{
  "num_attention_heads": 2,
  "head_dim": 128,
  "train_tokens": 437700000
}
Each number is 500 + 50 x the weight over its row's rms, rounded and kept within 0 to 999. Layers, rows and columns count from 0. Numbers have three digits each. The size before them is the row's rms in percent of the matrix's.

# gate: layer 6 MLP gate, 704x256, rms 0.0434, rows 269-286, columns 0-255
# up: layer 6 MLP up, 704x256, rms 0.042, rows 269-286, columns 0-255
# down: layer 6 MLP down (transposed), 704x256, rms 0.0429, rows 269-286, columns 0-255
gate269 098:459379413519463500552498479447527489526519466474491486414454485578414456461584532538467496547496521443415520579570490501544535493490461370540481407533525462430491443514549556493535467439377534471453453458515438554424552426492493406552496501445461512511470434521520459488573517491487427571529571541482519521481511513435511451491515519505478513454483509480484434535536401458476510534487507484459479513442427426532648587385439634529514346537512580503468447488530514596475481487478516578491510565556442465520433487457519567550479539431536515436507512563550448564487589501584435501466523477524438523447518471596454562439540487576510554410489454495452487568566535476521500474482356506529472463512437545563514518525491470513542506452491548490439595445532534605444521599471472
up269 097:509504525461557517510459495409488558576531349516485472456461507522488520475537538559530518587497395462442506477498453532455537456505344425496560466450568530377520490544572492400505510433451437557457563540589449563470413439458509480500504513475594573463428529532559483536489567390524561492619449387469509481582551465491446491470519491506510491474455452515500548552482479457544455494568580469453433501570436547520504540533496452462569525484445548510456526515455605517483466552467580545554559564530458468484498459506507524535496500443427589453526498530473507465612515509543480463400446497431584534523446534462478507544471453490555522528391447488520472605503484552504566568501521513512438527483490445535496483395569462462607451580542492538543536541499599639550531527487504
down269 101:469495538464572508543488571422562495564516472563399490475454538525512476420533561538425521583508482450527456510570501444516484507476435412478562423435450521446482450522502502498497440416398504532475509485506485513529540458432555531523459576567579494476527482528516443529489566460454426450537484532404562567492457478492501501578493510493492547518501544539527541536563477472597519551528610523487391618447461556471513510397518518611474533443399417478529455588486568502497474558527497522578598487495511511480554460570474466606473414504496546550587592560460516502491533520570487485498478504463462549522502489423401435481489384410432504568502531368440427613456437508505521502525416538486567509563423415487526596506484530534491560554455581484508492531501476552489580590504460
gate270 095:435441489472578534469504453489594505595470561489467474508500444535601449405414477462494616485585543503453484513586590494410495507457484506441490474392472531487481492597504464490609485499488599405538497440474562457525506484434505541547478557482527481462409484482496377478527519401435491416493489583534547447552447541476525658460522509451443471572496553541455453487506554503492571502504655505447513412526480484545517444527489582424487491432461525562534523546504609481480476480507494481500473506474448464510585550579547558464578515520476508412470560512498501429526568439474451494478474469551569561488462467468520496539571402531520496427550492463467453562436509509431433513559530576440531471495535437495516579555509494487450503498450516485474562486515488520391362465597471
up270 101:451405534530466558438605553462455505468536487594495505523503416487502514523541542522420516563561449526548518529553505544528495527474538498494503466448504531466510509491467470483494556476539596520563404488516492531487474512511455528461479573440585520513435639409494410488565482573457465448467539507509561507460492479470452521388476525549346388544473525486392481558468482573555480438456366500422569521522538457559535516410552533541534513505417468502494554541389493452486460553477508492445482480516471548616408487486538499471439499514530393479398549511429403475459567546423397522629478461518509569531477447531516525555408454478434503454471414527478430483532542473436465621474485526427497565468529453509535544532479475519472441560575395488511515461494544532511485462470451
down270 102:550475537492515544445526532500511451467493418598501510538502422477427524539546513503509563496557366533531570485524542470542483486572478484421531575515533431534472471501459530450441489577541584482550542481583478557547541501487576504520463459536531479499447503534574588351527571393578404486469453487445544501604518352555463485474482498532439447626383516548520514570459507526517557477527457448484513546465609382491391511528505531502468471499519468407477557475468450440493577526536414509589459460512543523507570419544516482409518523476576504555419423433513457538528484545568484512549463482447508494496367486566516461502530547469540525485516515451465502571483485427495461540495493556569519513422475489484512457481475499348412420438479554459498534476548438514491540512533423
gate271 097:536528499494522466449444442518454462422540465515459422519515583442513564473510480493440472532481407424518555544500574478478458433492476483533519438495508555436516533541563521542560538548431554516604511501569577458448393429471513556464493491504454554547508545453447411493556465595566555444544444538488469538460502422440536456515400461544538412539490468555479463503402542491530460545453551540445419489448456520389460474505562474523481521518479529466420478426496531555504530544432406500508594489470500517521515451466515539545478528440491628470546491460530530517549525472467524483554512530485360475453447443500633522539519531539560463502500607612575424411461545548509539504538496560492480484476542430523420557407509439637478538533618479461517485541508480582402555495547393
up271 104:567539497639547490482591456486517495595520481507437514447430540456468431481497454559529489566533375461460575467510575590505521538493529568423545451549425372485542530518469353505455492456512586620456589530593439481566426472500542529472517425472488556465544458575474389560457499357484523540483488500487481530484601494502496476511547446465468496457362518468514463487442529577509520583469543527464480477525558461506485595504543432569481500516533478484534503437598501513481479521519560446507500473492489442519521439489559513578452451510396473460487499519483466415553543535503504488515542548473494514538490575408512565568455526469505558506446433420470560457410512477506483371519546558476563478505433556564563516448466491504507572608507413515456436503505543542473520487430521
down271 100:590504486570530543481511516448459456511412535557532560470576520551452563462525469487513481554496499559496475416404431533635454436592585454405473545482491404566566477515505516449491494513498475478446423550466388479531468581542521482505471469580500501500419482508514507488427497475494502507421531482470409425529578489516393424454555539438479445487474470518570568486544394541549520459496487519510528368514644501531545521457568549524501459508523501529594530488433526474531484556465531423421475546424518493493534457581469490497423509535463478521565400583468525479457502543413458525488474539537544498497486503592479548577660522518586529465577441428500514477414430481506565480412542519487465521505472561425576575450516488470406585454460525544516501550482475558438531471545535
gate272 096:535598540583423503531464511497492528569544572573492486554533412534514489545527621464543415514540559504471576449535489487504452477519405444417459443502453573544466610580422482546420528476532515460448453481470320486491404565533485382512437539563482516427446519524474517540520598576577430523425591483531468539494427518479582385528458560485486503485457522491536491499442487545551549534549515526468471467484535539460506447523447523532460510499485549493621526438517599439484560551519550497488553501548534444453403533529415423512476510625432498524413509462494528461582488553505457503527500491513435514477544461478424388558463505436494583479521536506518485549534485451464509516558431513555588475537409544504582437506460500522479545552455558502485452505426476530496450438460419
up272 097:493483528441494465502438528449510573547506479520464541447490485447536493455536503447465581409548509522570464571419558592507497526532568476500505477617619518554542491511589582489516489480503448441440490460501598502480535488491521501563530532541460577481501523573610374496445558528406493502549423498520478543513445514452433490473432536502522506463538591610463535508461542355486499489508469489422523517476581535488465479487522458508489515513452575493471507478508525452555564545531459523520393501416554613514466362576598532430537504434517487614568456493495516569577513543496579532538520448495470516477476554540491518569473619556477447524539522520489516480476424459445418565520416530508486457550532460435463631495589481528558537486523554439493596470509448437567491556495384
down272 098:540511614562586532556515440508543563522552577560440450466552632578441479427535534488555492587345526577488496491417443488561479415494524494562500454622447554528437527508523492486499526501487547496469485531562457508517444503625605403501526534414431535517510485531479600538536453504521507433446523424468522508454515424503426455439476493429511495430489516473549500483478424487459560524521573542440482500514480527461565430447496457560485473523473571555589505492594469493481520560507488535595532560623485463563450486405557497478492539507484603462477566532461494591492449608420557512498548449488548504404561544534536429580545558517456530557495487480434532539517492465530415436540513517430551476505519511442506454445564485531527461502582495483485497462522595531470380475498511
gate273 102:577525480476541491434474499579454463526528559445435450517582448553421533512434482521545474495550451431542582513399585518411534529514440504493450516574502569491438513621492444466432490528495505472489438569453477489500576480436484510476581391601561461503479494491522498532470388445554503543521465548494508462497576462633476502420427542585555592517438425600471445562448523573509535570446473396405516477441532562446520491543487583509554488382444547472508555517526471423530470445416564540548513477575491453496488480431563503502464604505536450476542501500479434434523434513525482557511474536472546545504546597472511448521479412538498435487474517525469528500444424544587450551504512591439533450438581591447491560500440546435552558523494461550447555461459503537518478480580497
up273 100:394555493529517490542532474522498389484490437507518456435471580506572491468537530493547522502472588440516512493446543507423567467608497419488523483462481460479504536590514487439518445435506512502440580487548546475499453548573433420434587536559549510449471565494574521509520558512575494524502405494610526435515421536476483592485410572541553450450536504486525561518497522438498360512480456492498568473480558488477516543424548483429438503397424424558504591484479557544505557512510502554470455551478421539481480548507477541551413425497516481498508587462444501451472649432563618490498532508525431555439469487461458541545563508470481457405523531494464500525431511569514582534465415510515464517407577368524398505561483492543455439469480512455498471484595515388491486564452506
down273 099:492497564529533570436501500527492526502439471479508506461507455530518558520453579556354490463601493450516608514463536565559511503547509542491508518511601467504580519455543513589418482478513521480506468509490572459482519488360402464560500542515490505459445594526518493419442498526543537495489530622573464465448483439520539489493520453378533523629516464557536440497427484527533520543516465491557559517587557498477440494566551546425442428495411342511407456492462519505487534449561582416408552508417475466613540511522513477501542522459518461472540432558539528517502510514489457512438456473519566465410451466469536497476454471541481549417464449516494504545499426456603528496511456542547512476510503486501600570495554512645401463473500576448593449527442590469474554469533445
gate274 101:496527506568511527499543612422438451498500557474399423517498458474420537469533508527582476493476526524522485430500502597503495470543496490479554611499572579488522420483394516525547501548507396499490477519494495496478470453486444478579469466623500472406527471454604497497430534460546532629490525432440447592557506436481476540437482531514471544489520511543493499464459477552523570452492526438544508638505478557540450468440494501445532450496508535429511545445501472515587461571468581494448470492469580450399427543457447546507510497455485584455417477557557552524557440518457490522443605396530488463421537542423447484599472477539535605569506565504460544435394574437516500478469499463554427541495486460526484449486524505570492435494444510596384385488563461521502525489468588
up274 109:509451464517513429417491528557473415486463481487587549439473521468473567580527470502558471503495568448502479422501495549553388554525521475466519522484588601471460561535548488494547561438451481586499526503518512509580551420434640459596502448559450537457497570591536508471429530504555504458436515526639465481475575473527554453540500486527519493470526448459477540576555535493505505569409381446445535446473454433586493466493540454489491566477465506588408460454576516450378534490579476500537538470522507505559422501578578526567498489498481446522499454491508602504556499567480483561569599644475470501458556522542493512396456515454422539431499379609536520567555573481523505517481504492431462566426475495481557477457451517511485538509516503487534563537462490430542472544577484
down274 102:528566507503506504455541517487525470488447498405488479533548519536445566499539470542510512477592556532548493398582540493502513446578432555466523542414562564497481522467566414517494560553525481442567454544446507383480577609470662449597409443556488515506423380498565588402466533517515544426422590473527450591511502560470469475528544457527448631477446476539524536450467512514539520520452520439494478416508484465520432497528510552413471493480415470487589414440440420471495470543558605508452573497488562488512500519531566446454546503549532463479511440448493466520547481478427475569563575475519464427437470442540444472488435529499495497507580536475549488596429452363450512537506445477503511524435457557524504467450500507490461548499516401506504465452433430582500542502533553
gate275 108:537487487457441506528451470502499556601431510554462475596476435491439464452402494465460562477529500510537515422472424452542460454563478549545543463544417485512478542445495449518540517461426543548450571357505426555532532502505475494477492503486538507482549488553563518499538403534440485419474469508497476536352566443521544546445411580457505531505481505420496481473504464566418529467402494456506497409501455420422440561578498526531510493537515513475487452498495551410566488600533596525575548430530497481498518518561530506502449521447458532629522513413482549433420573535435504494544560473560411527450474512476440536506473472451479578461555508500437561430408461424527594576472388440566469540430542486473455491444606474518546484546507448598553446471512468393549565499455511
up275 112:493529414447506521586442577460424624515553482465494443485513432538492468487533486501533523547511543447545403552516451461482430470496501492594442546520484429548496454492460542447498489402481541578535464421420534500520525555474534501542527512560523502455489562503514524514506561444446461493448486574394548473476584518406509535511538507495467495496529606528517544560519568531403524470517558479599458505428586386453387514447538572559503429593507599546475482587546511538486503530468498486570485484511585428487461584537439468485525496436607584565574566548510441486425465364510503474526538464530446566565527542511460495490487503511475515549449541526499546488340567404477407478468499519460452549449500517502500526455499601517465547413455544494510423598473464484485595561540523
down275 105:423447468533529422521550566526443568447475541475502367556505427544536444459538539589478539511555399475455461528489512466559533535491569552517446537471590517463481481458428523459505430533548573470440515383537513522463476515409489507471571464423462500534519512477506473505462588502467441591538526486364555481491567494418486565461511461556515470511509566549545494552516535509530567485498494593576488524411488465566485469438498441559528471464492536506567506427506544487497495560512556510559437529464566512469566567506551524620502436454494414634472495553497502530469455471479576463546479488519511440540525485618391479453499514464559577481556381496615614488541453459457411582514518491515442559479516510537580545446497551501559638473499544471484459591442511485513557577509435
gate276 102:446472472490467505530442470560589494431511554593478528387602498532558555530484519460471540595516457500510555462463444490464466431485500507536482572475404571551509445465498493571522485457438404509430481568452485550571540482504514532443499578529446428470549607577460441558567492501513486452477446492493447449473481440512478412450557498524551502549572387535627578470458422519517498498461505504522518463460489509425469516474444499554487445515459487533474521580561563477572509577520604474440620467551465522542367510548512500496495570484468495447530518408505503532496502505471560547426508539568565446575506484439525422524519450477567525469543487450459494587371482408452580424547495462512527517417525593381509600522453404487483475462489482480526526417569517475528488522396438
up276 105:510477569585485530567517543487529504500544440520443456405549486391508484440408434462568509522546498524440454576570519515581548467599460528453573443522468477619502475480361489508413509499436465400447535552460408499498508493473492492492595462436555474441554518500522549532497428454547539446477511471401576497560452546614599499484481547491500660489477495487486448461520543529465548510438453441526568424527493535488416489583560567510533583586556577421500537433467536479493528488553533489583461536578515554457542531401543484459530533550452425496421529403475436505455450562493518486508433454552501571482474583506466437440433473476443458552526500530421527488524529525435570430461532492489579422503574509405494495598461522485479505479519556549489488518581542539534479512491465
down276 103:543488468468510451468500460472507570513447497397490519412562497618476370437536496526500470509519555473560456466575538562552536467458453576428560430526484527440418550512503495496546525482523497509509576492526585488470551541478479477579538443492539473441597497436469484424525545515616531426480579564450492487503447524426559528537550477462501570567498481405573471503510496469491624493486527576492424536534509479547593486470580484390609483559605495466439458463411538473493536523478548483388421515439528581466484497528496512476536452550559470557480490449506407373422492456491507436401512520529404475503461493491535620511477513536537521523427437452529483533446543567566539597522490441482410527470584535499407446474542538594467507488452470498504500522418478501449532401502456
gate277 100:549524555478465517516530545458504423443439436540491499478463563474475534430509459561431493535475475585472465470601472415448562527503487405513525504442519531480580496430463524474481476540481423574500564577559484468504431448532492484548478472466455480611618544453544551574452493512564512491488543570522586491457515541435604503512477610541572549565540481517476442528489538437543537455427568449463504540449437484471524569522497454492405445618464572518501428535516503534497557450471480458519578580564491430501457518488433430475470460380480451459506504381573590551514505554545488476529482478532402473593558413511479472518520471509406580550404538535494464519506487458496489496572459466475536510427553415432502459475468497513540527498446469470426350636418508529510493501396478
up277 102:474565457526494476482552498577436365488554551529525495438573420547455489519463503401501529457434443484571506493557584527524473432503573497463396508431451508616541491450478532430441571494499513492554448491492551475502528476425547532533623505513597422471525548510462409507630463552455487519478475529530464451504408526504555405532512425509547505460436456487506480439553483502487443497515477403523546431591481451568525490440516526550526568448383419528485514502483516417565542500551450422475543565479443536537426607474485492520506531574515562504522402618600480437552441420429491484443515535437534492563490493567506546457455474554504532599513473495506408557460531548442442440521491474484498468492439400467490457552498507546490484509540600403511549483517522454497430564585525
down277 102:504432427499508532465495550582472517580427485583520499446491482410495515481532543486566535454496518444500526544563516419439479456501428471499525492499437476477468564468529494430489499530515461412548525517450406561505521484475571468489485469573564512531479423553425400505538529540488460518564455538481528460504533544533470536509543436567574507596561415431457499545416501516376405562474508446570533503461546486409579451553467561530526449489538497454475385494464444454563497452599481541387590512447480500489427564533517540530516419495472512502536582434504445429539502363422473474548549501436417512490530468580505573499513515641498403479485448492592450654404466428461523536504496531427515494478507452498419464536547585493552455459548501547456514493431568554566508502474507
gate278 109:473494485434584473395519553535519434546544408558423440521480566485551475479553463472481468495463608506450516536560392531495527449541476492491543419391591504524520554427481504514496494511560481449494466497519536477608444528551473358555501455505485473458553421551535442512516533497470502522382501470583568410455454479560485501474523580512549604469558453483605555495419438463483538517451589525621527503470382569446462580542529453484609456532453460495562535570548508475551510508563412543462462559477446499470467477513499518526522492453536415452498531463529547506516490524480501554470544483468471533526474410536580434531432590535537474485578572543474503476545480439490502522470461545577619482501523430479431509558541521561505430495438561432455525395478625556498566525476469
up278 102:510481513486431468605477505428596525455588482456528569495605494435556519411454530490522603571465498482473536464444537453517583542518426477465421562524547500490543475574542507405548438424466495420542494486571521450596471492490485515481509529482499481456417462493429526580466533466427516589518485519571544496426402599513503538567550552421470464551478554641455527489503606536519559483453461531397475494530581621387500473488543473435453466391602482472547484483583455409502487398509528575482495529493475503507566537538529609503474475551509440459504517520507493432369520489580526560497430623440530384495519437571479488484494466465429558488545456520507504487513539478548465532467515546528512532487554498522509540501501510482499540471527517545480442538541480545515449435613518
down278 101:541508526477419451681514500391461584535466494478483526486530500413477534415450558513463496545578498510504490466531473511487471544506486470411452535514446540540545416565541490393434464490517536462576528468488480443516532477439501486571467506506491580550482505441443536482402491443591415470608456546576638477495456499495482511457488482578479442501459500588413520519584603565491534494482523508461401506554468471551571511484461552498530450450577486379428546517443493493484546481492548540510520534533562459485478589598492524490542460474623537448588443542487411458473536468630487491497564543553594415476486540433451483498524498478468509450551399509559465531512496500513472536408519483474576516490564501493598536538467484522519564555534472503560420463507407493598502461448577
gate279 103:508509539560589555518554453550468539579606515432479417584520574472533489477477444567482540477458552490542584495483553469425502574547430503562487455474497406472412430504486457566522525443539506480502480518457489517596538514486520514543390426531551479460598418501472486559510580548496560468605464477464439502434445506403523453465487450502495541520482473460499519498484529464431541448401546498569490547514466387586445618451523565440505497394531536461486507516506561371441429565470475506490440473463375450552604563590511508468516546430513458473429483508417587495552411503494529403473456562523467419502496480532478549499572509502540475516514475479516529428457461477502551406462471606504553509439555476499527497481539572488493536494517507569428555495547579467402589539502441
up279 105:508491471594603500498551467561548528449496526460413567553524463521504463493548495469449502534460419533405517400523533492512463484427484517481501544480483479534459529520511472499540516448499566433535558500520523489457497506495539549517550527438473544490391415568484478533424548538500478563505519470494478388512508574592452500447478448581504504479519595522564559465492474516456388513572425569542537586483526421529555521512418618462468526554426442577446515558536488600519557502460582478516485516501533454465501495519574587481440477477520529467522482389554536488565538430498533500476545529581505583424489488469453478510483511497562454554530573388402515458465406574392511516415522579582435544489556503546480530490551584430466572463443570407620361488521545582490442462484480
down279 096:543425549361551400414503491555569535470470497495538464461502537461454498527511460507564480547513556441589505497452560599489576484532550458546497451493519498556491515508510519490549487538469488540425478437498544432464477509527542513546548557480532489554431524476549588477534461424496450464504450549411526562465460449472425484541538442633491465444547488496429533521619432475515513520521566503395432531573410489492477497560541514474579504526557375505508463549539584567522474454564408501460390552562427482600596536467554449465526487583537431479474476547560546481461554597566617476430522533504463497609431471506508422510486433491478444478536450484498486595454472567560562656483495532520535512533427535495483457493398496465529457554444508497442547522494492537493421562500510
gate280 110:452535535486519577553489537411486393534448562458441421410555542470490474551458535489510597476533517507514504453536500520556467499577502632450548451533510468625499528523350539461548539511509483392496509504525424515426503471415427585431538526540541475452563550458404545553465500438541458540492490489476454445578603540466467574542447537459531571474551509439499378496536486567533484495482564605537513463560492572446467464496502476596415571445444503451508522496505495468441538506553616529417499517465439455544483487504456460496589501535421467537532567433580514573487523561496550504457548467449609518448457480429495486523529558439478511498530428551439506513560444521412517490545517534571456550509561434524439471570444539503492446376449406468527480469505456553503524440456521
up280 107:456471503527448491539437478493481550553451561453441464557564547586477397455468473540434442493524554512530520474461449484509420560647520550508468552478518496497484470591443513549457555562484464570581537506520489533436515454501384523490599479535508407565546524560516411507391472549450520442513520514539493452515552478511546504501481487514541461402475474485396557451532555503521421448485463422526517484529536477538522444488462439539488482486532474527548538536493524387555425535533395466537460505563548609478434531573507538531451502470410464633567374439550458600529442540520575444497568536491497534515622525466524547477464550458528541501524527619426527489487433499510392595476524477470531554550391606545504405508452499549517538451537454459483476569496557561523494504554520
down280 099:477477536463426460461462495465483508564522505494495513546515447426386538561534464419556488559516557457501477440589445531511481524474428571550515577487371429536466520461571463554521517470492486535502475463496551417425358482461504471487489498438490498502448492368512524497487499516520558447405414539442477550431511539476587499485457455507496478503445542482468459503529483418466504485499462414409547544511473519520566594450496559498493580495519624478514528514409489490449425544564543534530443444465441495489569461474457536526636480444554545450461554520440418530510415451578524595571491581600411416490519515536581506583528489519483501538478642409541485504532400471433512416434466513427491429540414459521478459521552552489531425483496498600433448474505459475530470518455522
gate281 099:522469481503500508507450525498516450462512454491552581563492567578528384515509530461622505490506480511502535447570468520576496490493612445486416460418571460429618455583492495528473521512490548505532448505424530482461443530524472491497515507481573531510448450582512434419578521575376520478522540513497474571503475454508462573451505511526458632516589606477421444650498414548466580510484534423447423481568454468523529491413531572477544549484522566569461488498511433400503481464525548537487543541571474512477503531462447526590408469505433524445496481531629463434553589411577498501497558471484481574467459483473471471443524543515623555456492587421549414530517460573492462540522543482548500506571592520478470569504414584511504486538484495514511505495502493515384498482487531
up281 100:536552550536494534611402424511472546549596506475410560473479515501562516522514448426479526510511606506492474544516500416460580538529588500504510556543568557444525530555487547396492469476517485503487453522520558476506538490550499431460489563437466490485469416581553559535512539435428456450481521517398461502511576464585465490408501491467401487454507594459450486501490522516531492468573503531459411517555469489578484543508582543576453390451477552479462440568504558479455489551504494448517494462524535523577511464555556557474400412504556429533428496537471538564582478463513551528544550433567507428549517495460550503562491568528571396481383521485545449524502451424495494495440400564535477422500566474436412534409609495522573569563573509425557489503383523484410508473527523
down281 100:504506494573504528565496581444528523526520592474479576448547561482452430464574480448559558563553398469441508466460463521482538425518529490500496441431520484518482496590513508505475514461454469495427526422437542470584423546570440551501557458453512414548501583527516462469505522490476483432554544487463479514496554463568456536506498504524480503521505411462482466478530451539491471393488534455485475541562519480597552514475424542581525505537527761511452532480462438514457537422443507489574546526537410443523505396527485532520477454541575510486523507514453600434582496583513425556463520502507498612597502421645552505529522547486566473462502582504529524541492504564474504570481397443498468454519563444579458528393451566472432456558543486467444503507554417543499470521470536
gate282 097:506496489466554492499481502481507482460554508540479567534477449502477413386521578473419531509506412589438480461523438454581448492433483477388500463466446612480526492452439486493386487471459369487554479483528487475458484493469434489427514584537517431442590553505515451449542533637500474457524540514528514548501468460459535467502479547501455538508539487638506515417464443615430533419562580564429466475480467553527572496459528580489463469484541532514499548561558474454534468547555461498529531530531545532478540606472513449544472476479468452451458517553559559486604471500445445425429474521571552580532486523527585504492439503431468500499520584466548555432535444477392503526484508565474441404478465545629481455574509519424504355545510470492475486525499564524545496474382587
up282 097:538514523500568509462508525527442436447401458581528393422509508425539488525586476525533422493412510439561527531535422411532615524515513548430475510616552428553442542507524459558469488490538488504374492470496557565526514638539512529460556408421437564482564516542485584493491482521555410602532512518484470462536484528604454574540509417496529519495510434454544534491543469445592492466474535369503398579507385540495530421543565534479506483443532569588408447482516449453473532533492473596552453484433458451603478436479435516585510441539556507502472582465458482562428536483484476580520509477445501474501437493458496466562484501521538512456450427434527477543525491514481455507534491510536512574482626432425448487482496544550460489446532497489465577441469540513467458548473488
down282 098:613530528445460446540459521520535471435560451551425525523502520478516548510468533567554414500543475533494476518453458450528560518519488531508447555497507569484477477545443353538498497487485466468444550503427560560561395568671469564455460514541520448472574459519424545466490509509519568535469515547450531394401539476402501536590518496599472469460579629464472522494503484436561400476528464515613562601471427463470401405550566483526527545543437381507543467482553443496439451534532587541593443433490452477499482504540435516462489483485480539533419630488429469507540445478547521536539520491426441540451544539446541442569555535557497481466495526530474415512430449519537526487492544510525533533528560570498558484551521488494497539503577498510363457458513463477531519539493459
gate283 100:489451451442455409558447487464472460574557471462537561435491423466430594566474466484555557491440573533440460446526452457528506540444521469512423468444559550538531485436511531566508506587472483464501474474524461484511403506465445496527460552542478521475543539500528438592417560454582586456542434483523542505485485536453503468491474494520500569509547624516502451549418483445484496568512548499400562551510561593599480488512542492556462629479466595526531479479546442542521386416487388514446545596477472526562501505482614505449453599491484458622488475432522493521476519528488476517543629524511504523429511481486529590495506584456452516434556451431520575520499492449524596452555451472551484486512508505500436429510408502550577595592509488454491377411486487468503530457473445
up283 099:494448513494561497512506573541539477400552451634475562490535431515522375438536507439499534499559525589558533500581522412494495515453568464568463599445540471410533530453465452485539598446528522529470566501565519489483511514576522539458363567446485509599550422499441415591441411504522488479632442535477536457531475537559498527533479485477489531453490443506480475481461514591479449492493525498550515569538453373484459510439550539398494468516459508524524481557517521563439527501537441470506385601495435500448501509602464425483427461528395514533474477424489546452559538562500569515463450571392461530446545454582504532503489488490517425576573508547520539448481554510467597537521483559531528555507506499620427431551450501521489462491552548536544534452592502491564493528493484
down283 102:433477526480481387484531493465519446492549519507496491555516407461516408533485477510514489448428567500563475438615345436543529571531556446510444471441601520628474509483494491476422465520409545453482483474485490524504404529510487512544519512464469537525489472487529446510451559455543507469462581597527523467410469478449455441458493519475526498581562528520481546559437535476482404470477512491494585476530452531556503432521581605590514547450494369501450505420500377536523456512465500430480521560596527498504529460431570581422490588580454489515454467479520505465508475428458543468610526523531478564487478452434527591475451554516466540434525553482497526496535572354491545441575578506552486563445504493528520494509469575522489557497472454435567450373451450478574544505415509
gate284 104:485494576498464523545525416518405471493488575494537478562557602567468556440472477490406552546485492482465542491521416532554434502463504578444569534496523425445579446566516512480505546442411481493546544544588510472454500529499418539575479446479523492611511577544538514424505507487532472476508515430570488470552505437528553576443489446483463469436443433504493512571553567600524437483443573517515415411518494444503432499469507507508514555515431557563530452534494506490554542551521461448514524535490656458459541440540468466515558415386547552480547532547456563460490408559512539467517589419461463543536529508620519471481554546467509402419602489502482618376528476542509533489516617533510481495531557489492556441515545445463544507452621532537531523507423526539523514469458393
up284 096:551482487425514436363508536553563458557490524554430539529500424505483492438496528573509393494482577530515433481506530483489410520470515496516478446434518477515546522524431451474401464566496581566505543475419521524437604542432479478509510418564505507530533396458571477492468429590514435473469459464453566390441479466583460458558529532520537470625539471426486529455565459490414484525534538549499444435547429541582504537498474455521553548427483451509470615494494478536549499485401583549503494544519483544522489565508461501501510504481502384512558480482440439475511522461550509555434477420475610451511449595442592521491485437444490472455531472572583532468519559529505580484473542491518414473525466579553552543497501606577501503538454533386494414401457449441469582524503425
down284 100:509507516478443531523523427570479472503444476470528517553415443560492546522466524477465510483398490427453507494429452499534411514479434566557607524530446508470568490435456544529492522484524538516550544581492503529477536486532480491573544380565513454558645445442550622554408517517553415491513541476526505479509538524485456516555572542486530418555438464512525466448580567538447444517475487453597555531468491484521515459501479462550532498499465571502528553491499570446488513517479502463496491581474542543564460462512469441518546506452544471547520517570465479520452543484571547474451464508479408607519524658531536464480487505505592430424577506607524547328591475551483598584541617550490536589501543567471514426469538481519517406596575549501593529469438510561495513482513452
gate285 095:444532455499516559428483546455527513467518454493476490595500408498533479502518501449468508525427535425552508474595453538486548506590451534457430519485523496458502484526461505538426417483451379511515433479493486561506465525512419474456566550515456565472479523515588507543416535525505428493458526438509526641535505438470546524566580624571566503522526499557523503535507493507512502535519425558527523519586491535516424466522551583389564490605493447536464501488577613519572521581472498501506516545523510468491606557427466511431573428486430482481515401472554480463466528435431455485466451411484563466569401437431564440497511492542569486547553532431552545469522499403549528546414451406484502533480581421555370427547530483515555476492514488441479547464503446405611541508442521
up285 089:558467545457583476427444565490481488412414487376522510475441523446457508472442503494492449506394482538562498498513472501500516417451569459495524465406593643503470459518466467422486477592550409527389511548439470571461423586518468452528505503455447425538479491521446507460503559487557363497468560466512540577545541452473555504541575477496476497501495424552469527481521445543501562510498423513456515534568532583501514497472509531432481558432559373510495494534521532483581418469467505424547536441422426478503499468538514514461358421582452474592556516512514514570431600539562431486514478495503502409462533445530584472458391550509549528613405508462487511468617538459452478429555489491458459519522485478423485517492482520510485490452519516394485525488474441544490471511441558
down285 094:451489518468444539558529511565503508527524479540511479546471588556458556550459522532554430511504519566475425471455477451517496428492559419529522534560623473555489491614467445482492542502469540447568493516469466404520536539640562477505465513492462489520439415612526542489564478430569516541547503460516464496506545494521484450536530504503444476463481586511505521485525465522600541434473514536481409509429394442616457478472520454615482516478532568440536503593445377472461442460478559505444478481503447490466475482523472554470455523456508447573555493571547546531533614554460506576501527569489512550354500414484404512491483579474463527483471499545495497436530543600484428466508439571472487433421518591430591583403541472527489477557471478516559592540488557588414401483533519
gate286 112:525536494440484447532534487481470512532447459516501421510532422471497471474492478536446506405458505568451513458546436435548446411439577519475484524499467505510526515411416547468483586538485497446456564430465490517485560546448436437445525456424502420480498506607432489491490473433498473474495499489416522507450503493525531457507497539422523464518566577485481402450564604489494636512523470521494529489592457483525501567492511421492529534487511527489530519526479621482518610505579634418498535589484332409461571463520569482462597486484493581453579536475559526503377526449491591505551481497579493510542448475486475500535462631486546507548565540468603457484532445470430483500458390525594514523452560475447483567559533518432457476381465424548500529509477523415529533477525498
up286 108:449423476458543562512405549526473426482487509552550428538555538525547397484509442525546516535503502446532467503456494528573500505450550518573594483473538446498401491411472594553624450464559514491524528585500406503454447484416506579404623463597518471429438571498586549459413479494593501459491530530503602512527538453455470459474479563515525465437535542621555554576498479575489437500418476509409512485559503478478590462515407578526425432506498542540496410507577464561457547457476533552499471558477490525530453498500495468550487545536554537530485527428498548459524504509533520534507541500564499565609492560500455540427539504421497451481472483552541460431465465551462481552490453526485456505546432452570490433425572560513460504505445460395508446460384544553407439462468426
down286 101:399525476496443521523494406450496484545414475407491514542483419549516581449460486574433439436410440433432375558483476418491468533543516491469388490461425422553531497496517500519580510453465480438520549454479517545555527521527452486506558509523455368626528455589649465494580502447499480508489507443471547462445529477496479497534439572562500565640440540497478451539526534501412454558510515489502509387442465548483481514517535519533517502494450438479401463489466455506513550510554633563580506513520527544437505554500475541476470551476466522498512553576570468476447458489394563563499511539554488521445416500566440516483519496502459448458420543560526472428538498434514480477570516487526371518468539477572534468515451469468528505491551491453454472436537418487605546482489371